Each number is 128 + 32 x the weight over its row's rms, rounded and kept within 0 to 255. Layers, rows and columns count from 0. Numbers have three digits each. The size before them is the row's rms in percent of the matrix's.

# layer 12 attention output, 128x128, rms 0.211, rows 26-76, columns 0-127
099:106133132105133144078132081132095157093192141183159129098136097162122117147074101091126157127086125126118083117162201169154102148155151100179173058088103179126138098179153171104086108077108107149131161155141183146102145081076092127127123115186096091117150082084137110074108149130145121095155151112138206164101107109196129118175144135145138114108127090121126174095153109099069117181107
094:115111192144089166080109169139092146166104131105149122160105155097119159141148132071158117165161162063114094123177149172130141042072178167146167145138109100122157114080078130122104138114116120113173136137087157062084080099149139085186126148151120106094167150149142104122183115170149122131163073089114129115194123182116101134174141126145146037100103138073134114163115084111124144132109
108:151088175097141126113069121067099146156134098140130105162131120183166081100154104167113142119144167188162100062148194081210114086085118130198122155117170155101114175138146130089092151142047118135101166161112113130098113182092143121110150102153178127079130154121152138133137122131133117127174061132108156120087131146140153191117094124116058176133108160144166109096091166125161132148153
092:078134138163132103158125121108157156131096037124124149125142107155140146135182146188119138123146076126125096123095038106065134153197129107137192093127178098116154088131103154155141111114101122126090194137138133183162148149237149142107117129124155157123176096135151130149073117088126146153140133145092081195096131128090115104127145082159083151211116073134108133103112162143121123147142
092:087077137073173070117097084135187152078085127145109124136118113159146151115131142181110138106133128102109107101123107151138162079195111160114140182105154134111148097193179139139111159150199118088141091123056164124148217126140091109122174155179159063139147127127154097144094107084152166113119108172079066148112136172150167128113101135084131127094129124164063125075161137121150112150119
112:122166112116208114157115093142156092155116146107142126152098114150122137118100149119107178147094128248126149100184101175121090139160151070138157114163126077161135179083130125123133149121107129151177117096190109124146101138082156128121164121174093167162100146166154155110143160123051164130074173187138187119102084169140124124159087141119087131143124124157102119132137126093214182141146
106:138072112167129175113107136169110147139067108167122143130173181131152139142163140113086098094109158098158158129082075166140171180178128129129169145099138126088151100121070154144065080161104116154123105118083091123089063160157120127159125097099185139155106116159135074105169160139127116098149122070131004128155099183090155119091155161148104167140154108088117109127106107095082117136123
087:095154151102140136134127098169127157112112096158139151119137101122089108119125201132125165132121140091131133175100076079131136157114086136127167104156078082154192097140115196174126086090044131136107154074158158085169118147112137096127169085101126076092118120143135109093090159134131139136101131161132018139129152153110146141128121158108142099115164159072118151148098184095037072074135
102:132186118141091088094144136062131115107128116103153103134191172147117165139140127145167152103167113170112140178145124142183151129148142154106049095160135245107226151130160130143145157119085107146140116084185083154109091142088130124104105102174086148150145149130116181159126141125157127063120131158137140138091105089125124165057167149108150118132105116115164116107130136074116186076159
103:106097122175156187100102108121155098139144085071132114069129149130117112110070185115112159119148149160150121043136142151119067120171035124128192171179104187130183165161130131156160135188135148146090123105142130101140153144092155133118151163213118160130096172097128117148110151158095122114146130135093167126073166083143137123126094144149130136119129142172065107165110164188109167129101
093:071170150116110098168172129097167106118134123136141145129110087143127121188113113096112112142144126078057108144132155072171041137122103095080063126187126101150169119139135160138070108117111163079163120180223132105073159127182084164146167084167133129109152109125156160173122083112163099137130121134204161069112129164141084105100115114105133064106146129110149138133081127135128115137143
097:158116170089118104169130116147122158131139086099130172125133171099114137153130138121153146123094112176171187167157044149172162131208153161086106200118176043131065126114097143135130092134087047131135120137115150168121062061064168139134128150081144131126127079129164125118131115152094134108149112124157104153143123107146081137122177162132090133133154097144085091141168086073165110131156
094:097124167143178134127156079072134160076160075091056129124149184152141139118119133150124149054166149081180091139097158101237105190142144177093099110075117157164126157107118102119129146129151083111169115147104108145126140114120206112165095158093140172128169136151146050148130151110184146145134123133112114088123111087178145141080124114120106114183108151112114142081169153129123135117088
095:155172149141146098136096128111142118141156194115109154098144114153089099097104146142100133124132102066137147078088109065126131107078054142108100106194155025124141102066099078117082106141108138117133152129185096132191113103151162113094111110148114141124110145082072140127086081126118168138120064096149135138176150156124105126131082174173164121113090099113123134077144105139086038115111
094:113161171178151069142132126156156150130139118094092093127110145113129132146124118119163125120128068242097112113114158111164116125172136157098181104130168093135109114130224106125186151183125154104139159160141123131112123115138174118078110117140070119167118118082096157128168131122072102145137160131078242133125134117129120111114079106157104091117112112172091175135099186125208123117143
091:189125101169152098127091162106064160129195182150128192142166072142132110137094136088132147137125113090174076158129095163166156062159147110180129111136182102087106190132157153075126130150156144096081171123072047152147144089136118127123126177103183093120153086169119153096140096059111147175109140135102128137155129090117140171099110154131133132133148089161144102098177077126141097114133
098:200091142148182127155082126150124080174129130116104154210084150122068156135094159183174144090102156098110115164162139088089118100201171123078111077171151103078135145140126103104147188104149110081086125134101187156158134125145167153125130155137114148169155079166082129076140168109129143130135144137073136108156116113178104163145114127119090091032143153137123104162148120133132104106165
089:124207109131105135169086128172142101133053111122162136112109104133132096124196122130138155129150117114139164057174122186138093139128140101201124105169177174080153092113112163088112139210143117148151099155112145205155101138135086087106171088124171145124157157156087128138111128137096112084064097135115233169086126140172112157105120128171104139165151120150131144142137088127163137137104
105:146136148106051120101088142144129101126163096118170121134156076098132134115114116150077103178191135122106105093080120127101076147085095109150162155147136144160136170120100151181137148161149125159149115133156088144101167154144134130145121094123191132166100148072112163113080131219084129187141115187161181157142133090069152120151137227170113117070119174181137103087145152163127135154124
106:100119106151126144074124129142159112102165138103151104134156087160077124154166108105146155133188122218086086109117159105163101144174170098104076134152206140098148152140142077122101136175133130123125124161121171130095115154090208103132195112126120143103114104120144157092129136118133150114133118166167163153042091125193140126112082133135105139122080103184042131136127133149216134157159
101:118136135124142117139115137095152127124122109098080139139082159131095125147133136155103167144140126141082100144122147090076091153154194077132140223160186163113160208094143017103125127089131103127152115152137115136135149133151173149104141138100157112133096158140142186108155146141113107145130199075109240117164107074140134198128115156111112076141105072171116108160142111113154139153133
095:093067081143095094142127120095156133140145144111134112156078132133102110112179211147132176119129124107131158074139129136114144167118132108098112154208108165161135153122016150134092153099132141166100102102136178138079103113109161194136126157132182159131157146109087159129126164122140118130178162110154068095125114140157141116164167139175087131144113172108149213088174140068149112091078
094:125128126073118117144140157116111071114102131148137132152129063112066115119163109154127155134124096198143096123078190119098076126135157090149152080133098149106108208100126107137102075134175088138127131120190155157169156143146179131138120117135146167132108147137132104082170147191155116098106120116106255129054125120152080112134142115136105156106143132128142122181103084100163187135133
136:120154206147080119144085165151124113126103123101114178129107091097141167116119090117152129076131173102120202236138147111136166138099076109142202141112175089127145107132123149095141126148171090168128127120141132154145094110160147112124101108096174081138134086148106059146104120134140143121144067119108101136185112118131085141101121162131219095106149155070101118103125084115048090088125
099:140073152128108106128147109112172101105099158115144122116107181140121173112111124147073126180207149079099160047118054094168065165140152135175133082072082126061096076128144071112153146097123120119113137154078128122157105153085100127149171149139124141073155103126100165114107118161209145110092118117177086105150141145140101097093143175110116115140111130151128116140194132186082106152126
086:131138127155125110133150090111116120135184140127132141137107127108104129142186141125085126146092101082104118217113162110130117085065128163107184186162099152211117050109128154117177127122135042134149093108168129125134125085130102118085116099087121126133146082116113098087109144153137189120145107069128101134178165128107203158167153184134134102110160137043106105097076134131104184116155
094:165129118151153133095117110156092132122150115149115124111156111192147096103140108169124123120100145124153148067240155112147153138140166112108127116188113115155137125126080038150087079154121126159117126082088107113109144126093139188035134083112154077131172157091045162177144147170142130152157131142105155107055177107196088128109122086139123120097136148155117136122149128088160144169146
092:127104110101091124068146151158149186105083152134120065087158114081170141134106169136141082160101157136126152133059171136141173193116125156152194158167127063130088123174186087076178124143179166130089132191168070146181127153130094129111133147112115089123142133084148124137083145136084101147152117134115090087111092084116102132173066161189084118126116153134132142151134150089168101131127
086:135114134133160112155117114144131155124178123180136102192114110098163130153145145124082148104135063179107124074178070145159164113106126109109141119100101232099103148150152142166086165189121123190111126153111134162095103098169141107143131112159128118157108155132140152142102094115115174085143148083134167139091151192168163103110148166149103148101091144244123142087108103063109180148144
096:120139137159140124104113126125163136161140142150149132125129126127155093121108135115121145126130219108134090075165102108155255153163139106218089160115124103145185121096170169133193130191164078070150176133152112130120107115103116137161204119179109134129109066143087117140104137137151162123156138179063093141108158166093142168147148145089095105142106136067140124114126110102152097132102
098:137141094079060161168119135142107113147144183094153125073125127138134114102129147123106092101099163159115214145143092080159143137100057099090149123126188233132097144101111185124147138117164147191114102155116160119148136150080110111163148174095126093093104109136102105160121107159174141129139113155159133121173137110123131079118126167082158115150115205062161158129157137157157211145150
112:101128109122123162125073164154117158082103163135108115111169124156095138171134108122112167114121192077103188091087172106067079158146228164101156064115076108163151115059138145131096154102157158061105102101118150092123164105137152127072106120127151145135127204098130113125130145173105161116098135125123129131158191139112064100155134161177059116110089121095114126121175100136161099127121
102:168111171169179107153080147129112056107158177124197132145133148108131161157118092125130110150105149175107074210179156133141113122164141178160118109150135119133131123129073121124141142166149161125189077112140138101114099122156108085082077122114061151148151131119115149064185153174142112165089158131098143168117106125174136110105165132181106147084177159156048075143152125172174098145132
097:215079126147143143125098101115157150119106106104124108153166174121103094132162078131120071080128137150176150157162189166147117163173143134089154028148200085097112148142147092186138163074100071104055160110128160125103146114181152138077145128195131135117155096112171102143148112141106110113118108133119124132100128140207139117114148127156134183083148113197140123096131146140106161109112
098:091137166104161158100139105145098133141087158122108122105089085053109118101125124117097137129147185128116113107138182090110158110162071110165104121153112114086076108160105175102167139119145056087161210117103118146067144164179083149204107132124122126177110151134126063125105116131100139167148118125123066150116129146118107111112130110157048126073173135158155090097184137110087066154178
101:129144139111114090125124124157134142140116112067133134071141186127123119078147098142151116107143100167120151179131168118030102079156100139152086126162111123120127125167211108112165128201141112146106149175116109124121124103112189093065164060125115105088180104135193121153138122163115213146110156132144164115131114133179096164105136173162078129102104086184132102080168141138131069095130
095:116156120145101147121113154153099147161134125154155163111183126126112120141131114145129098175147195054087142051183148121158043135197115162154075141109132135141097097122102132151138072183071098136126136130125115088146083138145127142087087127174167121113133068104154181105123139129144133128111134077078187117107053113160130109166174166130086101139119073105108055094143141186108151153111
091:196167129129130125105043114116157166152076164115092103122163103169136163128115168126080102154134135132188176075101145189148041141137100045125105165135057157177116164157077144141115198085103122121117115111158129172108135153105104105098150141134178133131132131150161103157139118053053141104140155100124161171134167099097123143151128133149166129135113100131150168117130188142147088126134
114:117184097146159136092131118139127143102083112192137123081059108116122086100137131123111109115125121080120131171099130197115071123114130077161126116152089077115157190119147121153084095149115119099140148109178113114115053157143085172100119120088167083107107103147078079144117177117145088127151091092113147152082106164151094137126142171118151153236119195151077144146102112104086118096182
125:168148158152110121151072107125126169096080137128136201105097148091095175135107082157100154146097184089144145213143135095106112158113074114161123138101076151046076152118134138118160123160096083155123125145109098120162134052193102072148092173145162124116118140154105075108073117140137133100132148062131147142175168107137118132123164121102196099112189139116171157149141082133122103090129
149:125102124115164124109087170112156103141183115099127127124110091136084134107156114110191128178114080188059070092116179199109161100165123136123110090119167132130139117142155144125130112100119170056113112147153151122112131133096166101134149105179064102131140152080104140124138164131095130144075131158101143165155122180184123118141051108137045135098065114135120109182125183137179202143104
104:154146133082098114118125105159113103070059123136140119122171187133147110143134139146126138121154140123143082182100130126143194090095080125117184139128054092068095079124110107142119150109190162172072102151095126053105103176128132133124133160109128103111148124131105113135099110118129140128110101103098049152153151112036075142165135179116176172061153157097099131168125131081143104158181
100:055164180161113127128130107113082191149120115124163166128113126151122170118122116144140111166190180169131109118087082138118143136091152120123174132207103107119120045102117064095150084203108201135176109131145100137134112113127098171144114128129192131100122157126155130058121087120130145177186174147074165177114149129098100065084165130157113136124108145157150132138094162122121092108098
113:084146156144121156174139163068096147139091122120131128204123063094124162107117117139081140137146121070177080103085105108148180195147124104151198142074077092093115153124127138175158165119120129141188146089157082118131117107120168153150152156096115164123137101192105139122114101092143091103110136124113114142116154139038119144165193135128165136155157099136125170077104126101166124036114
091:082108070162076132100162135149101112152142129067144200157142162123173111164088092087141142160125128180084081111108169077079111122126156080144078101112133124133165101162154142118104189154091086122121180118090141112147124149105124131097141130094167142125107106095134154159174086150149143149104161170091111111104066111129150113076131129204115145058167090194161096097084064126135086117133
094:139110108067134089130105112186146163113174166127174132138110122132131123171146135094087101089073167231151093172132105144125038136151144198143131122080081133142119134057183130135142096187145106154125124148146122190111157162114118090112145163121148143116124144170097145120097142106082122139094130070183140093103188140164127132143166083134139119119128135186084056113134141088154174126127
104:103129101147109113132123115104113113166120134202127137138151158153102151149156144081121130159130135128172187068135195124068199130092206163108141090125094122107125171058172178118139114092023144131131166079139142143136102147136129112127135106122143066109112151119148146086163092138168128104105120124113129148139127184137088119172141028137123133164170105089167129089197122151110145087109
097:078109147161141167153155130149156147145102130163130170078116127144149115119135104189159088177095124124122164117084163096149198160076095134108086162135115099107107108138164127136102164083116123103089140093198152102151080122155066087137087134147164093089131085106123153147129116072186164088064120141089084160152105142169113108129099121138203145202087114142165191152099071098143103100135
093:156119127074122084138156087190102080089207074160119156152121111104131136136096151058086114139116138101112102132168162125147159100094130090122080108111126132156063162156029099161144109139161175135168163167123090144088106121141138086162121176085165178092130100132111171107168134127156156125154094127137209108126147095114119051154106153112177156074136150134150123149160094131143158146153
116:158114121116146133090150094108143101148122074175128069084135122069178132149134112118136192177086094086134127099123146134129137101145175094125176189116169082196146206119144108141095156163114154078168098103122154102105152142104184133073118105129122137106157130085155150170136102119074135152101192088107151073102145177107153176072074100102099129180093150136066102101141143146146156115153
113:076099106131097124166121138110159095104121179116115084161104182144080080131109092097142058146137131128134099103153183114126146134118208165132133163143126130170142143147172077162136158148067220136133138114107084087106120172108173132069118126129089140119092112091120123160140147149148150120110133159130143159108114154152134050120084147081085186079061142193131109157152088185162163109105